From a checkpoint of a small transformer trained on Wikipedia: capped logits.
Each number is 50 + 10 x the weight over its row's rms, rounded and kept within 0 to 99. Layers, rows and columns count from 0. The size before them is the row's rms in percent of the matrix's.

# layer 8 MLP down (transposed), 2304x768, rms 0.0446, rows 258-294, columns 192-287
107:42 56 43 34 59 53 55 43 57 49 46 40 57 57 60 41 57 61 44 73 54 47 54 45 45 51 50 61 52 64 36 50 53 49 54 33 47 53 37 32 44 41 42 65 65 63 51 68 57 48 48 53 46 42 35 42 42 43 64 51 57 73 52 46 62 48 43 34 63 56 60 38 60 48 27 58 52 50 53 54 22 38 60 52 38 80 54 59 38 65 43 52 56 39 56 43
105:52 61 42 51 32 40 58 43 44 54 43 62 57 28 52 53 52 43 34 69 57 46 44 46 67 52 56 45 42 54 40 51 54 63 55 48 37 63 46 50 50 59 53 50 25 48 47 58 60 47 68 59 49 66 64 39 49 53 55 45 61 50 65 52 28 48 48 48 26 40 29 47 34 38 57 46 55 51 55 51 34 56 52 56 52 52 57 57 60 36 51 45 55 48 49 49
105:31 37 60 42 60 56 64 49 47 32 55 64 59 42 56 50 45 35 50 64 52 42 56 63 40 44 38 36 41 50 45 34 77 62 51 44 33 36 53 63 38 20 67 62 52 47 45 52 36 53 49 38 52 35 59 66 55 42 58 35 68 62 48 59 42 40 47 62 47 44 37 47 55 47 48 55 54 55 53 72 65 40 52 47 42 70 59 53 28 68 49 38 59 49 55 68
114:61 47 55 44 48 45 56 44 62 61 48 75 55 47 51 45 46 52 47 38 57 55 47 50 52 57 31 50 66 44 54 42 61 55 51 40 72 61 52 32 44 59 53 52 55 72 55 49 42 39 42 36 64 62 51 46 42 42 76 66 32 51 43 49 51 51 26 46 34 69 46 41 46 50 53 48 67 60 60 58 49 71 40 64 52 44 41 47 65 48 37 56 44 46 52 59
093:57 47 56 53 51 60 39 43 50 49 38 62 49 53 48 45 50 59 41 56 38 43 31 62 49 56 64 46 43 39 51 64 54 52 56 49 43 50 46 38 19 54 39 48 52 50 49 53 33 40 52 54 54 45 33 56 62 56 53 65 61 46 40 57 43 33 64 41 51 45 54 35 46 50 60 50 40 31 74 47 57 39 33 44 59 27 55 48 47 46 39 55 44 54 46 39
112:54 55 44 59 48 36 38 46 46 53 67 49 61 44 61 44 44 47 43 59 58 56 43 55 39 35 48 46 57 60 81 39 56 45 42 47 41 65 36 41 41 50 38 52 51 46 59 53 54 65 51 70 47 63 32 49 48 47 49 61 35 52 38 46 47 48 42 59 54 46 44 59 49 63 62 36 42 47 58 45 49 54 55 40 38 45 49 47 61 39 40 50 44 46 52 46
097:55 55 54 41 46 57 35 46 50 61 68 58 51 52 52 68 40 53 37 42 36 54 30 51 49 49 53 58 45 42 35 30 58 47 49 70 63 42 49 33 36 54 55 37 55 33 37 27 47 31 47 52 58 31 52 50 44 46 40 47 53 53 62 50 42 51 54 41 39 41 38 37 46 41 53 47 74 55 59 39 25 53 36 34 47 60 55 47 46 48 52 70 53 48 31 72
103:53 43 57 50 64 41 51 64 38 67 33 60 55 36 26 37 49 46 41 69 41 55 45 43 50 47 41 43 66 50 72 67 55 41 54 52 53 45 47 27 50 46 35 68 59 54 48 52 45 83 41 58 47 56 52 56 57 52 32 33 27 49 37 48 43 39 52 57 50 59 60 42 41 46 55 47 42 72 85 53 51 54 34 29 65 54 50 60 50 34 56 52 51 56 48 62
100:48 51 43 42 45 47 69 50 40 53 34 44 45 39 52 44 57 54 61 66 38 58 33 44 66 49 62 52 42 58 54 36 47 62 49 54 57 73 54 61 45 51 38 58 68 56 55 46 48 46 58 52 55 52 32 39 58 57 43 20 39 34 52 57 63 52 45 57 57 41 64 36 53 47 50 71 51 52 43 43 39 43 55 53 78 50 50 46 65 35 41 53 52 62 52 70
112:41 69 65 50 56 46 54 51 57 38 57 59 45 50 73 66 63 63 53 60 56 55 47 56 71 36 49 41 44 57 54 39 48 54 41 54 47 29 50 52 52 51 49 37 55 38 58 58 59 45 46 40 35 34 52 60 46 61 47 40 55 31 65 44 51 57 52 37 53 49 58 56 58 60 56 46 59 35 47 59 52 70 55 60 47 45 44 50 52 55 33 57 62 59 49 40
112:42 40 44 45 62 51 45 55 34 59 61 57 60 61 45 57 49 43 66 55 41 59 56 39 53 47 60 43 48 49 47 37 27 42 34 32 53 47 58 45 69 39 40 55 46 55 56 43 48 48 54 60 46 56 54 47 54 58 62 58 37 62 53 51 59 74 36 48 67 38 58 65 51 71 55 64 63 41 57 42 62 56 54 34 44 45 53 58 50 64 41 49 44 62 59 50
106:59 41 58 46 70 44 44 53 58 38 38 62 44 41 63 45 45 39 40 56 49 65 62 46 45 63 68 37 52 56 54 45 58 55 47 48 69 60 56 54 45 45 55 58 33 63 40 48 53 76 26 68 44 40 64 49 62 63 45 39 50 39 58 59 46 71 55 32 34 50 47 51 49 39 59 32 40 54 39 56 53 53 58 44 50 52 51 49 58 52 56 36 33 31 42 36
104:51 45 54 43 39 46 43 58 38 41 55 48 50 37 54 40 66 40 54 40 45 51 56 61 44 56 58 45 50 43 58 54 53 48 41 43 47 41 49 76 51 33 65 51 54 58 32 66 65 56 57 53 61 49 50 43 69 27 42 47 46 37 54 50 38 53 51 60 41 56 53 42 44 50 37 55 40 29 71 37 53 60 37 57 42 46 58 30 51 63 67 33 58 54 21 49
107:45 56 46 51 42 50 61 52 66 69 36 30 41 51 73 45 61 41 35 34 46 48 56 44 27 40 39 46 52 34 52 54 47 42 50 40 58 43 50 41 60 47 20 46 36 47 52 53 49 72 48 50 63 45 37 44 45 43 46 62 42 65 33 48 44 52 73 44 65 41 46 58 47 59 45 49 50 29 43 48 39 44 62 73 44 40 39 73 61 57 57 68 48 49 60 44
087:61 74 39 56 63 43 47 59 55 37 49 61 48 48 59 55 42 33 49 52 46 52 54 37 35 47 52 72 54 41 50 21 45 62 42 45 48 41 46 55 31 55 64 42 65 42 49 49 66 49 49 56 48 54 45 47 39 50 43 50 52 43 45 48 56 38 49 36 42 55 50 49 69 55 44 44 54 37 54 49 50 42 18 61 26 51 35 52 43 50 49 35 64 48 52 42
104:34 61 54 49 34 49 52 73 70 53 42 40 57 44 49 49 48 59 61 44 50 53 51 48 53 42 50 57 46 37 56 54 46 53 38 55 44 47 46 38 38 43 53 45 51 59 60 45 45 47 51 46 36 46 47 46 51 54 54 50 51 59 40 44 24 48 53 51 53 65 66 56 58 57 55 59 44 56 43 62 79 55 53 62 38 46 43 59 53 36 33 65 44 54 61 58
112:59 61 62 58 52 42 38 48 45 46 67 68 57 37 36 58 39 46 67 44 43 68 41 57 39 52 58 47 60 51 62 35 60 39 46 41 34 58 53 51 63 39 58 57 45 38 60 47 58 56 49 47 52 42 48 65 36 34 55 57 34 55 54 52 30 41 50 61 38 58 38 39 54 50 54 46 70 51 48 61 53 35 31 61 48 58 61 31 66 42 73 61 68 41 48 49
106:58 61 62 42 54 49 41 43 52 58 48 41 49 52 45 57 59 58 51 58 68 60 46 51 54 35 44 45 55 58 50 58 41 38 53 57 43 32 77 57 29 52 56 54 44 47 68 29 42 59 38 45 38 36 42 53 46 47 42 62 44 61 61 44 52 67 57 58 59 60 47 50 59 35 32 56 54 48 54 45 48 48 78 52 45 23 60 65 33 49 66 41 51 62 50 51
094:56 46 42 49 36 36 60 41 57 38 24 53 54 37 40 54 52 33 45 63 63 42 28 46 53 53 44 57 29 35 39 64 47 56 34 51 53 26 63 54 34 45 58 46 30 49 49 50 71 50 56 59 41 64 50 64 64 52 54 39 53 42 61 53 47 39 40 52 48 60 44 31 68 64 48 37 52 39 59 48 43 61 52 42 39 59 26 57 53 50 51 50 52 41 41 60
103:50 41 46 47 50 46 53 72 57 54 61 41 65 30 63 45 28 51 54 41 54 43 44 62 55 49 44 51 64 46 55 64 45 49 36 53 40 43 68 50 54 55 63 43 43 50 51 62 51 59 62 48 48 55 44 53 54 52 43 53 66 56 60 56 43 60 44 57 43 38 44 52 64 46 46 62 45 49 53 61 79 54 66 38 30 64 52 42 50 45 58 63 66 57 61 21
093:56 47 44 56 37 34 59 53 56 42 84 53 50 54 59 49 53 34 45 59 43 53 32 56 63 63 47 46 56 39 50 73 40 59 31 63 39 52 55 46 49 57 21 44 63 48 72 55 50 64 48 47 48 60 48 43 66 55 50 44 57 45 71 53 48 59 59 65 57 51 60 49 38 44 55 60 53 69 65 42 28 50 57 38 55 38 54 53 63 59 41 64 54 50 60 46
095:57 65 43 65 58 64 38 70 65 51 46 54 49 51 41 51 39 68 57 53 43 57 38 34 51 49 51 44 66 39 46 37 43 56 65 68 42 47 67 45 52 44 55 36 52 58 45 39 46 51 39 49 62 31 43 35 59 55 58 53 60 45 40 71 42 53 47 47 58 37 52 64 54 48 55 55 24 56 47 50 48 52 65 38 46 55 47 60 46 56 32 68 46 55 42 58
095:53 40 47 68 55 66 56 21 28 57 50 39 46 46 34 35 49 62 54 55 77 32 54 42 56 29 54 43 61 56 55 40 60 42 44 41 45 52 55 66 57 54 38 50 55 37 51 39 63 38 53 43 36 26 50 27 48 46 58 55 55 52 41 27 54 48 57 53 61 43 67 46 55 62 45 55 42 36 51 51 44 54 55 49 49 58 51 40 46 44 49 51 68 53 58 55
091:18 39 56 52 44 53 51 62 44 51 56 41 26 53 40 38 46 57 55 45 49 42 62 63 60 53 47 31 39 58 52 48 49 46 43 57 59 43 52 53 53 41 55 54 43 46 62 54 54 45 60 43 37 65 44 51 46 47 54 48 43 53 47 53 46 65 59 69 40 61 50 41 53 60 50 47 60 39 57 51 55 55 40 42 33 56 67 43 47 62 52 58 46 40 56 40
106:59 50 33 61 54 50 27 58 43 55 28 43 27 52 44 53 48 59 58 54 54 58 69 53 33 65 62 35 80 66 43 43 53 65 62 37 48 59 48 40 45 48 40 30 52 42 52 52 38 51 48 53 60 31 34 45 57 61 59 49 57 35 35 46 57 52 55 36 58 59 35 52 27 42 43 41 45 62 51 32 43 49 42 54 47 60 32 55 55 59 57 50 62 39 53 56
109:39 49 57 41 56 60 46 46 51 43 65 43 45 48 32 44 52 47 54 69 58 42 35 49 46 47 54 42 25 47 47 31 60 50 61 60 42 63 47 46 37 64 55 58 63 50 51 59 40 63 49 40 49 57 32 68 41 38 40 59 62 42 49 42 25 43 49 63 44 65 53 46 46 41 43 47 46 51 42 47 59 62 57 67 44 51 55 66 41 55 55 39 50 48 54 48
088:43 40 63 55 40 49 36 67 34 66 48 43 49 57 57 45 38 47 48 52 65 41 36 50 47 42 34 33 40 50 44 51 65 46 44 58 66 46 39 47 29 56 41 55 49 66 58 40 60 51 57 55 49 70 31 35 49 50 51 52 38 42 74 56 43 32 52 45 35 48 56 30 62 58 64 42 42 51 59 46 45 31 61 48 78 37 59 33 47 69 42 66 46 51 45 53
103:71 58 53 70 55 43 54 51 56 44 55 42 33 47 67 52 67 44 68 54 21 36 30 48 61 40 50 40 60 45 50 50 48 56 37 56 21 34 56 40 53 45 57 53 50 69 47 46 51 61 41 52 53 61 59 66 70 60 50 46 42 45 59 51 51 62 44 53 70 56 53 56 74 40 57 37 58 55 62 44 66 44 37 36 47 57 32 55 39 53 50 31 56 54 56 54
091:37 47 49 47 51 53 57 28 44 45 48 49 63 55 53 60 49 21 57 51 27 46 65 61 57 49 49 49 38 48 56 59 53 70 46 44 58 28 31 64 53 31 72 54 44 40 50 62 58 64 35 28 56 36 47 58 29 50 59 49 56 55 53 61 64 56 61 56 51 56 46 59 58 68 50 33 52 52 47 65 49 54 25 51 53 47 46 51 36 43 45 31 51 49 73 72
103:26 45 62 51 49 50 52 38 46 64 37 53 34 49 40 53 65 55 58 59 57 63 67 45 41 56 42 64 63 45 56 58 59 50 52 47 40 50 52 39 43 64 54 49 47 42 68 34 35 53 61 62 53 49 48 52 59 67 61 71 64 64 51 45 50 49 56 58 41 45 53 60 49 40 52 58 40 54 30 27 58 46 45 53 65 54 51 47 45 38 48 47 54 56 40 55
099:42 48 49 54 61 51 40 53 52 44 59 36 51 42 53 56 61 52 48 55 63 49 56 32 52 44 67 48 64 46 54 52 57 54 52 62 53 42 47 31 41 52 45 41 40 37 49 45 47 48 42 50 46 51 47 44 51 44 61 68 47 45 55 62 41 41 37 62 68 43 56 41 60 42 61 42 43 57 53 43 60 50 43 66 64 55 51 42 54 56 46 55 53 44 42 42
095:66 41 65 36 69 50 57 59 49 62 39 45 47 51 60 67 59 48 37 57 29 50 44 42 57 78 35 42 31 51 58 29 49 54 54 53 31 51 50 42 51 47 57 49 46 36 50 54 35 58 55 40 44 53 68 53 55 48 41 55 44 46 37 43 53 56 37 58 62 49 55 47 40 57 39 54 59 51 53 54 41 38 57 43 58 60 46 47 56 55 57 46 39 53 37 49
109:60 44 58 60 47 57 56 46 57 55 47 59 52 61 35 56 44 48 66 47 44 51 52 72 54 58 58 46 64 38 57 44 57 50 59 48 49 55 52 44 21 40 53 52 54 56 55 73 55 39 42 56 36 56 36 51 62 48 24 46 52 40 61 32 54 49 46 62 38 32 61 68 49 52 47 58 56 45 51 71 41 46 42 30 52 30 44 43 46 67 51 44 42 47 54 28
097:60 46 39 40 68 54 52 52 45 56 59 58 44 67 42 57 49 49 64 45 42 41 60 57 48 50 57 51 45 64 62 54 36 26 47 51 39 56 72 36 67 48 36 39 59 54 38 31 50 50 52 66 41 33 52 54 46 42 45 42 29 51 50 51 49 53 70 42 39 67 44 58 50 57 40 48 46 42 56 62 46 51 54 54 47 43 53 59 70 73 26 67 39 57 49 54
096:41 57 41 37 59 46 71 41 38 61 42 52 35 50 50 51 62 27 46 53 67 56 46 29 37 57 53 40 57 37 47 51 48 52 46 55 52 46 61 54 52 50 55 38 48 51 36 53 55 53 44 42 30 54 55 32 43 53 51 54 24 52 45 51 50 41 48 52 49 56 27 44 35 64 34 42 42 40 51 37 54 38 54 52 39 67 46 36 63 51 77 53 50 70 31 64
102:39 40 47 44 39 60 53 65 50 41 33 56 69 60 39 34 63 49 65 54 60 55 54 56 45 50 49 47 69 52 56 50 45 46 39 47 56 57 50 53 78 46 37 45 66 58 52 55 41 45 27 50 48 47 55 54 45 57 52 45 62 55 53 57 64 70 51 61 61 56 65 43 54 43 57 58 51 45 33 69 47 61 44 34 44 64 43 63 50 44 46 54 62 48 76 50
094:43 61 59 41 44 34 42 28 54 57 58 44 51 59 71 58 61 31 41 46 55 51 54 64 49 42 54 31 54 46 60 61 70 62 52 47 43 55 43 58 49 57 73 50 56 61 52 41 57 45 55 40 49 51 43 56 54 55 40 65 44 59 47 64 72 55 50 66 48 40 55 42 60 55 65 43 44 43 57 44 50 52 49 55 44 52 48 47 55 62 56 53 49 43 52 45
# layer 8 MLP up, 2304x768, rms 0.0605, rows 259-294, columns 192-287
099:63 41 38 46 30 53 43 39 56 51 42 42 31 54 53 52 48 41 45 51 65 63 37 62 47 51 58 46 56 59 48 52 42 44 56 46 39 55 38 41 47 48 48 44 50 32 42 37 60 63 56 54 46 33 51 73 58 50 35 45 53 49 48 75 35 46 55 46 36 57 35 55 62 44 54 36 38 43 39 54 57 69 36 35 45 58 52 77 37 32 43 67 67 43 55 45
102:36 38 44 35 43 43 57 60 52 53 59 30 60 48 42 36 51 44 39 50 48 70 58 57 45 32 28 42 49 62 54 57 55 52 42 53 48 47 53 41 56 62 48 53 57 60 50 66 53 52 64 61 49 46 70 44 53 52 50 41 62 53 76 48 35 45 40 53 53 62 62 50 47 50 57 40 23 54 41 52 33 55 50 72 60 55 51 50 46 47 41 47 47 49 53 70
110:38 53 47 69 59 42 59 36 52 52 67 46 51 50 53 44 52 46 43 56 67 57 47 51 58 41 48 43 51 69 68 54 42 65 51 52 70 44 47 35 77 63 42 51 56 45 55 71 53 30 44 48 59 51 68 44 59 50 50 36 26 55 59 62 53 42 48 50 27 53 55 56 45 53 46 41 67 52 45 42 55 66 44 65 52 61 41 43 50 35 55 53 54 41 58 70
088:43 55 45 47 62 38 54 54 39 48 44 48 53 40 41 60 58 46 34 58 38 66 52 70 45 51 29 41 41 30 44 47 42 30 47 66 51 50 57 55 57 60 39 30 49 55 48 55 34 52 59 24 65 50 49 33 51 44 53 44 61 55 57 58 57 25 46 58 42 70 51 59 40 53 28 47 58 50 53 59 46 66 60 45 51 49 70 56 55 45 52 62 63 36 64 44
110:42 70 67 47 40 36 47 61 46 37 72 42 48 31 55 57 40 61 53 35 67 57 43 49 43 54 46 63 46 59 67 57 40 57 44 53 58 53 29 53 42 68 48 46 47 51 70 21 39 46 50 54 61 66 40 43 47 52 65 66 45 46 39 50 36 49 58 38 50 42 52 61 58 62 45 46 67 57 40 46 59 44 35 40 59 65 45 53 56 67 48 56 45 40 49 61
094:23 59 47 61 47 47 74 61 57 49 63 51 50 46 52 56 33 53 65 41 45 43 27 34 53 66 35 43 42 58 51 67 45 56 42 51 33 52 38 40 45 54 50 43 32 50 31 50 45 41 39 54 43 54 76 40 40 54 36 50 45 59 55 46 48 62 37 55 40 46 54 47 53 72 39 44 51 47 53 40 63 50 41 51 43 64 29 46 59 32 42 47 45 60 27 39
106:49 59 66 47 51 46 41 50 55 52 43 46 51 59 48 56 56 48 66 61 60 52 44 44 52 63 52 41 53 51 41 35 60 56 47 25 36 41 45 44 43 39 53 52 53 55 35 44 47 51 63 42 45 70 57 39 39 56 66 57 40 49 60 38 32 38 73 57 49 32 58 45 38 40 61 42 52 68 53 37 15 44 49 50 58 44 51 47 55 46 62 36 27 48 47 51
102:67 52 62 38 63 60 52 63 53 48 57 48 51 58 44 50 41 50 54 51 42 52 67 42 53 71 55 55 45 43 40 53 44 62 44 56 67 59 51 52 66 50 29 59 61 53 44 49 42 37 36 62 42 61 68 41 55 54 33 58 38 52 51 52 45 48 48 52 42 43 62 49 31 45 61 51 56 49 78 50 47 55 27 48 56 73 43 47 36 39 34 42 58 40 52 69
108:33 54 37 44 59 44 50 33 62 46 56 45 53 46 54 48 41 65 41 48 65 51 45 45 35 58 69 67 48 55 56 40 53 49 29 37 53 41 42 81 42 35 62 47 44 38 66 40 51 53 67 61 61 46 54 72 53 32 41 62 35 46 48 67 48 51 36 58 57 68 47 51 33 53 74 56 45 49 38 53 58 68 54 34 76 38 30 45 39 40 40 57 37 49 21 65
103:45 52 55 40 41 48 33 46 59 61 58 46 60 53 34 49 42 46 60 54 82 50 56 42 47 64 55 45 52 64 41 47 51 42 57 42 30 41 50 24 42 54 76 53 40 65 60 48 54 32 46 37 42 62 64 24 64 48 60 32 46 61 52 54 44 53 47 43 57 48 42 56 55 50 65 57 53 35 47 53 43 51 63 59 52 36 58 55 57 55 76 49 46 49 56 40
102:53 35 42 50 43 57 42 58 62 61 63 73 34 36 50 45 57 48 42 33 47 53 43 56 39 51 54 55 47 41 58 48 49 54 33 52 41 43 42 41 39 44 63 54 52 38 33 38 47 51 52 51 64 31 50 45 57 46 46 54 63 47 62 54 56 54 51 67 52 64 63 65 55 43 52 43 42 45 41 50 31 68 66 70 41 44 56 48 31 53 54 69 48 38 56 62
104:44 41 69 41 27 41 57 49 72 41 53 55 44 46 60 38 49 57 50 51 44 38 47 50 43 59 50 53 44 56 70 39 42 44 32 58 43 36 63 62 46 33 71 50 55 58 56 43 52 53 49 30 61 40 53 56 53 44 54 37 48 38 63 50 65 74 43 64 37 52 48 40 55 62 59 41 59 52 43 40 46 48 57 58 48 53 50 54 57 52 39 56 60 53 37 35
108:60 58 36 38 40 53 67 45 50 63 46 19 49 50 53 54 70 41 54 46 55 53 51 53 58 49 49 34 50 47 41 37 69 52 41 47 44 58 55 43 48 41 47 49 54 52 61 42 54 45 53 59 49 40 48 48 50 53 49 31 51 40 41 59 68 40 36 25 63 51 50 59 50 56 39 69 25 60 45 60 50 55 48 57 50 58 54 54 67 48 38 65 36 38 49 54
087:53 53 51 45 42 51 24 61 47 48 36 55 54 54 45 60 47 52 50 36 64 50 35 49 58 51 55 46 65 53 49 50 49 42 55 50 46 57 66 52 46 54 51 57 46 39 40 46 61 52 44 54 50 60 48 51 53 45 64 66 50 52 46 55 53 33 32 41 45 51 73 53 28 25 52 63 45 44 38 42 53 47 65 66 58 25 54 42 60 47 39 58 57 54 58 67
097:41 61 48 56 35 52 41 57 54 51 68 49 58 56 46 55 57 69 47 33 49 59 44 51 56 56 52 63 54 48 72 57 49 61 56 36 45 31 73 50 49 48 50 43 46 59 60 63 54 48 74 51 42 45 63 50 32 54 61 60 60 62 56 47 42 46 28 54 53 74 44 59 52 49 58 36 43 44 41 68 57 48 58 36 53 52 53 39 55 50 51 62 34 55 56 46
111:36 50 52 43 45 52 28 34 58 54 43 41 54 67 62 57 54 49 51 34 58 61 45 48 54 51 40 41 45 33 43 39 48 60 42 57 48 38 58 34 49 40 54 49 54 54 33 51 49 54 53 51 51 56 41 40 55 58 54 62 53 37 44 47 43 63 43 54 51 60 55 60 52 46 60 70 37 51 61 60 46 62 46 54 61 48 53 57 52 60 47 52 63 54 43 66
100:38 45 46 60 33 47 48 44 47 43 44 46 55 57 58 52 52 54 53 58 46 65 28 61 48 58 51 60 42 47 54 60 40 29 59 44 66 45 53 59 49 58 51 48 51 54 42 53 43 39 53 57 53 62 87 48 42 72 56 37 44 51 57 53 51 29 55 35 45 62 65 64 44 49 49 51 52 70 65 41 52 27 64 63 55 51 56 60 56 41 55 51 43 30 55 52
093:53 51 41 57 54 45 59 71 44 58 42 70 61 67 29 63 50 43 49 44 38 43 37 41 57 56 50 54 61 44 77 60 42 31 61 42 59 49 41 46 38 48 62 48 60 59 52 48 45 44 61 51 59 51 36 60 67 58 59 58 52 58 35 60 63 37 63 44 49 51 52 57 41 54 44 63 57 49 50 49 54 57 49 38 51 37 59 43 41 47 55 49 32 33 37 60
097:63 55 58 43 59 54 55 48 53 65 45 55 35 62 49 49 72 40 59 42 49 58 53 55 65 63 43 46 43 62 51 42 57 34 46 30 54 61 55 46 43 55 41 65 60 53 44 58 42 60 62 36 43 44 55 43 66 44 60 43 48 38 26 57 44 52 47 59 65 56 30 44 63 49 48 38 55 43 50 49 33 52 46 55 46 38 51 40 44 41 78 48 52 48 47 45
095:63 56 56 49 57 43 28 55 49 51 45 58 45 48 48 42 52 48 31 37 48 54 47 55 53 42 67 38 31 63 58 76 44 34 50 36 48 36 51 52 55 63 53 42 60 53 73 51 48 55 54 43 49 58 42 55 60 57 53 39 62 53 58 69 51 51 55 39 56 33 45 63 58 64 51 65 37 50 55 39 54 52 43 58 44 32 56 56 72 60 47 54 65 60 39 40
095:48 50 32 51 57 50 45 48 40 33 53 49 40 39 52 52 47 56 54 55 49 43 56 43 67 45 51 46 65 38 40 41 51 32 50 44 43 39 53 36 64 61 61 62 43 49 61 39 39 50 55 52 51 46 56 36 56 61 54 34 62 36 58 52 46 40 35 49 71 52 47 47 41 35 33 54 53 77 47 50 49 55 36 49 58 48 40 40 30 48 45 48 40 41 57 51
093:55 63 47 42 47 60 55 56 48 44 38 47 43 41 64 42 74 36 51 49 52 67 47 55 55 54 53 60 56 71 68 47 49 46 34 45 60 46 58 43 54 45 55 54 51 74 42 55 49 43 50 47 52 43 34 52 47 53 55 53 52 44 51 48 29 53 44 56 38 47 46 43 45 60 48 41 64 45 31 38 48 53 52 38 42 65 44 43 64 47 56 50 51 51 66 58
093:61 57 65 39 59 53 62 46 60 47 52 48 24 57 47 50 51 57 55 49 47 57 49 37 48 32 43 47 44 52 61 48 53 50 40 39 70 47 62 55 61 50 60 36 40 40 54 49 55 43 71 49 56 44 47 50 42 50 61 57 45 60 41 32 48 50 51 65 51 61 53 63 40 48 51 51 55 47 55 58 55 63 28 47 44 57 43 53 41 40 62 70 41 37 61 46
109:47 45 58 48 58 59 57 52 38 59 34 48 52 38 82 68 51 53 36 59 74 47 52 65 34 69 55 63 61 53 34 60 62 34 47 28 63 51 45 41 29 54 44 52 32 56 34 60 62 51 37 34 50 49 42 49 60 46 50 48 72 46 41 41 33 43 59 53 53 41 26 54 34 59 58 31 43 62 50 52 27 69 54 65 54 52 58 50 66 43 38 48 55 44 52 45
102:29 44 42 50 53 53 61 44 40 49 67 56 72 61 59 60 44 27 61 51 59 65 49 58 51 52 50 63 33 38 56 39 44 52 60 45 59 51 31 57 61 50 46 39 67 52 59 37 37 44 52 50 41 57 62 73 48 47 64 51 50 36 66 35 41 63 50 57 43 50 33 55 55 38 53 38 40 48 44 47 58 53 41 51 52 38 47 64 26 45 41 51 39 52 43 59
084:51 59 64 65 62 38 47 65 51 65 39 67 60 50 50 59 59 40 53 47 45 47 48 52 48 56 52 66 64 67 55 54 64 47 46 57 28 46 53 32 54 55 52 58 57 43 53 53 55 38 51 37 60 60 64 80 51 47 44 51 34 54 36 38 56 62 45 49 40 46 58 64 42 41 52 49 64 64 39 32 41 50 57 59 60 31 36 47 55 40 36 50 37 55 48 67
097:59 36 41 60 42 41 52 53 74 56 46 58 55 35 41 45 56 75 47 60 40 39 57 49 35 53 44 56 42 50 51 56 54 55 53 44 40 44 63 41 68 59 50 50 78 60 56 27 54 45 55 38 70 62 37 61 64 52 46 46 59 60 43 59 45 56 41 54 54 74 46 39 53 40 60 57 76 42 56 68 49 48 66 49 42 69 53 54 50 53 55 48 68 50 53 52
108:54 43 53 43 46 59 35 53 43 45 58 39 54 64 52 38 32 29 64 39 55 51 62 53 32 53 50 50 32 51 31 33 56 44 47 37 41 54 38 37 42 58 55 58 46 35 45 51 48 61 42 65 47 65 40 43 41 45 35 45 50 61 59 50 48 57 62 50 59 49 44 44 42 72 67 52 64 41 59 49 40 57 48 60 48 32 67 43 35 35 34 53 33 60 62 49
101:29 41 40 54 49 59 49 37 57 61 53 42 46 26 58 48 41 42 47 38 45 45 77 53 35 55 49 56 49 51 62 50 59 68 54 41 44 51 37 56 57 43 34 51 38 53 51 48 38 37 25 55 53 51 53 42 61 33 57 55 52 57 49 67 46 64 47 33 48 36 35 47 48 31 64 41 51 64 66 57 41 48 37 49 54 55 52 46 37 44 41 34 42 56 62 44
098:54 76 67 52 58 50 43 55 59 64 57 35 55 53 65 59 60 51 53 54 67 51 33 25 55 40 58 45 54 64 48 46 52 38 55 47 42 41 59 38 39 56 51 61 63 56 48 47 56 46 42 61 42 71 43 48 47 68 62 23 47 48 67 55 53 38 52 47 45 46 64 61 54 60 46 36 56 41 64 50 53 57 20 53 48 59 50 53 69 64 34 47 46 58 41 57
098:59 48 58 55 52 48 55 40 28 34 40 38 32 55 55 56 59 54 36 62 33 57 54 54 56 55 53 54 48 61 49 27 45 55 51 53 59 59 62 37 34 48 43 57 38 43 45 50 54 40 55 61 49 51 49 55 59 62 53 51 40 58 36 51 60 46 47 58 50 33 33 31 54 50 40 44 32 53 51 53 45 36 61 33 65 51 59 61 46 45 40 49 55 51 60 52
106:55 62 71 60 46 47 45 53 74 46 60 58 49 64 58 53 57 53 34 35 57 53 41 46 65 54 34 67 29 50 60 53 39 28 44 52 45 51 54 53 33 41 28 58 59 36 58 44 55 36 46 44 38 60 39 51 59 26 60 70 40 58 57 49 32 57 48 51 47 58 60 48 57 52 47 46 54 47 35 55 64 34 50 52 55 51 46 47 57 53 43 42 56 45 62 65
096:53 58 70 40 35 57 52 36 65 58 51 69 51 52 48 65 49 59 45 54 44 50 53 56 40 50 67 53 37 36 63 57 54 48 40 30 44 57 56 65 53 75 57 37 55 46 56 50 56 32 54 53 65 54 42 46 33 56 51 48 46 45 39 60 48 52 67 43 36 57 55 68 43 35 38 56 34 57 40 46 56 45 49 66 58 60 63 61 54 35 57 57 46 64 31 52
093:43 60 47 44 49 43 47 52 36 48 49 47 51 37 44 34 57 53 59 60 52 56 69 44 46 62 29 57 54 38 51 62 56 39 46 53 60 56 53 55 54 50 62 45 73 41 51 49 74 53 74 46 49 38 51 33 63 35 46 48 41 43 43 64 48 52 45 44 66 47 39 39 30 54 58 50 55 43 62 43 61 31 46 47 57 49 62 47 60 36 58 41 42 57 20 53
098:59 41 55 49 59 52 61 56 66 40 67 54 37 61 43 69 48 58 60 54 50 69 45 67 33 35 63 49 48 51 55 54 51 62 53 38 49 30 54 50 48 55 46 43 54 45 62 41 44 77 51 64 41 52 59 70 59 63 60 40 50 64 51 64 58 52 35 63 53 63 60 50 51 63 49 46 45 30 34 39 47 40 62 49 34 52 60 48 39 49 59 64 69 43 54 65
099:54 44 64 27 56 59 44 51 38 42 46 65 43 57 59 69 70 51 32 53 54 42 55 45 48 50 43 37 56 54 41 45 52 53 44 46 41 43 30 56 46 68 70 59 38 44 49 32 58 56 53 45 38 49 47 43 19 57 43 43 31 50 53 53 75 49 38 50 58 58 48 43 30 55 53 41 46 55 56 41 42 66 44 53 42 54 46 57 45 44 63 45 50 53 57 50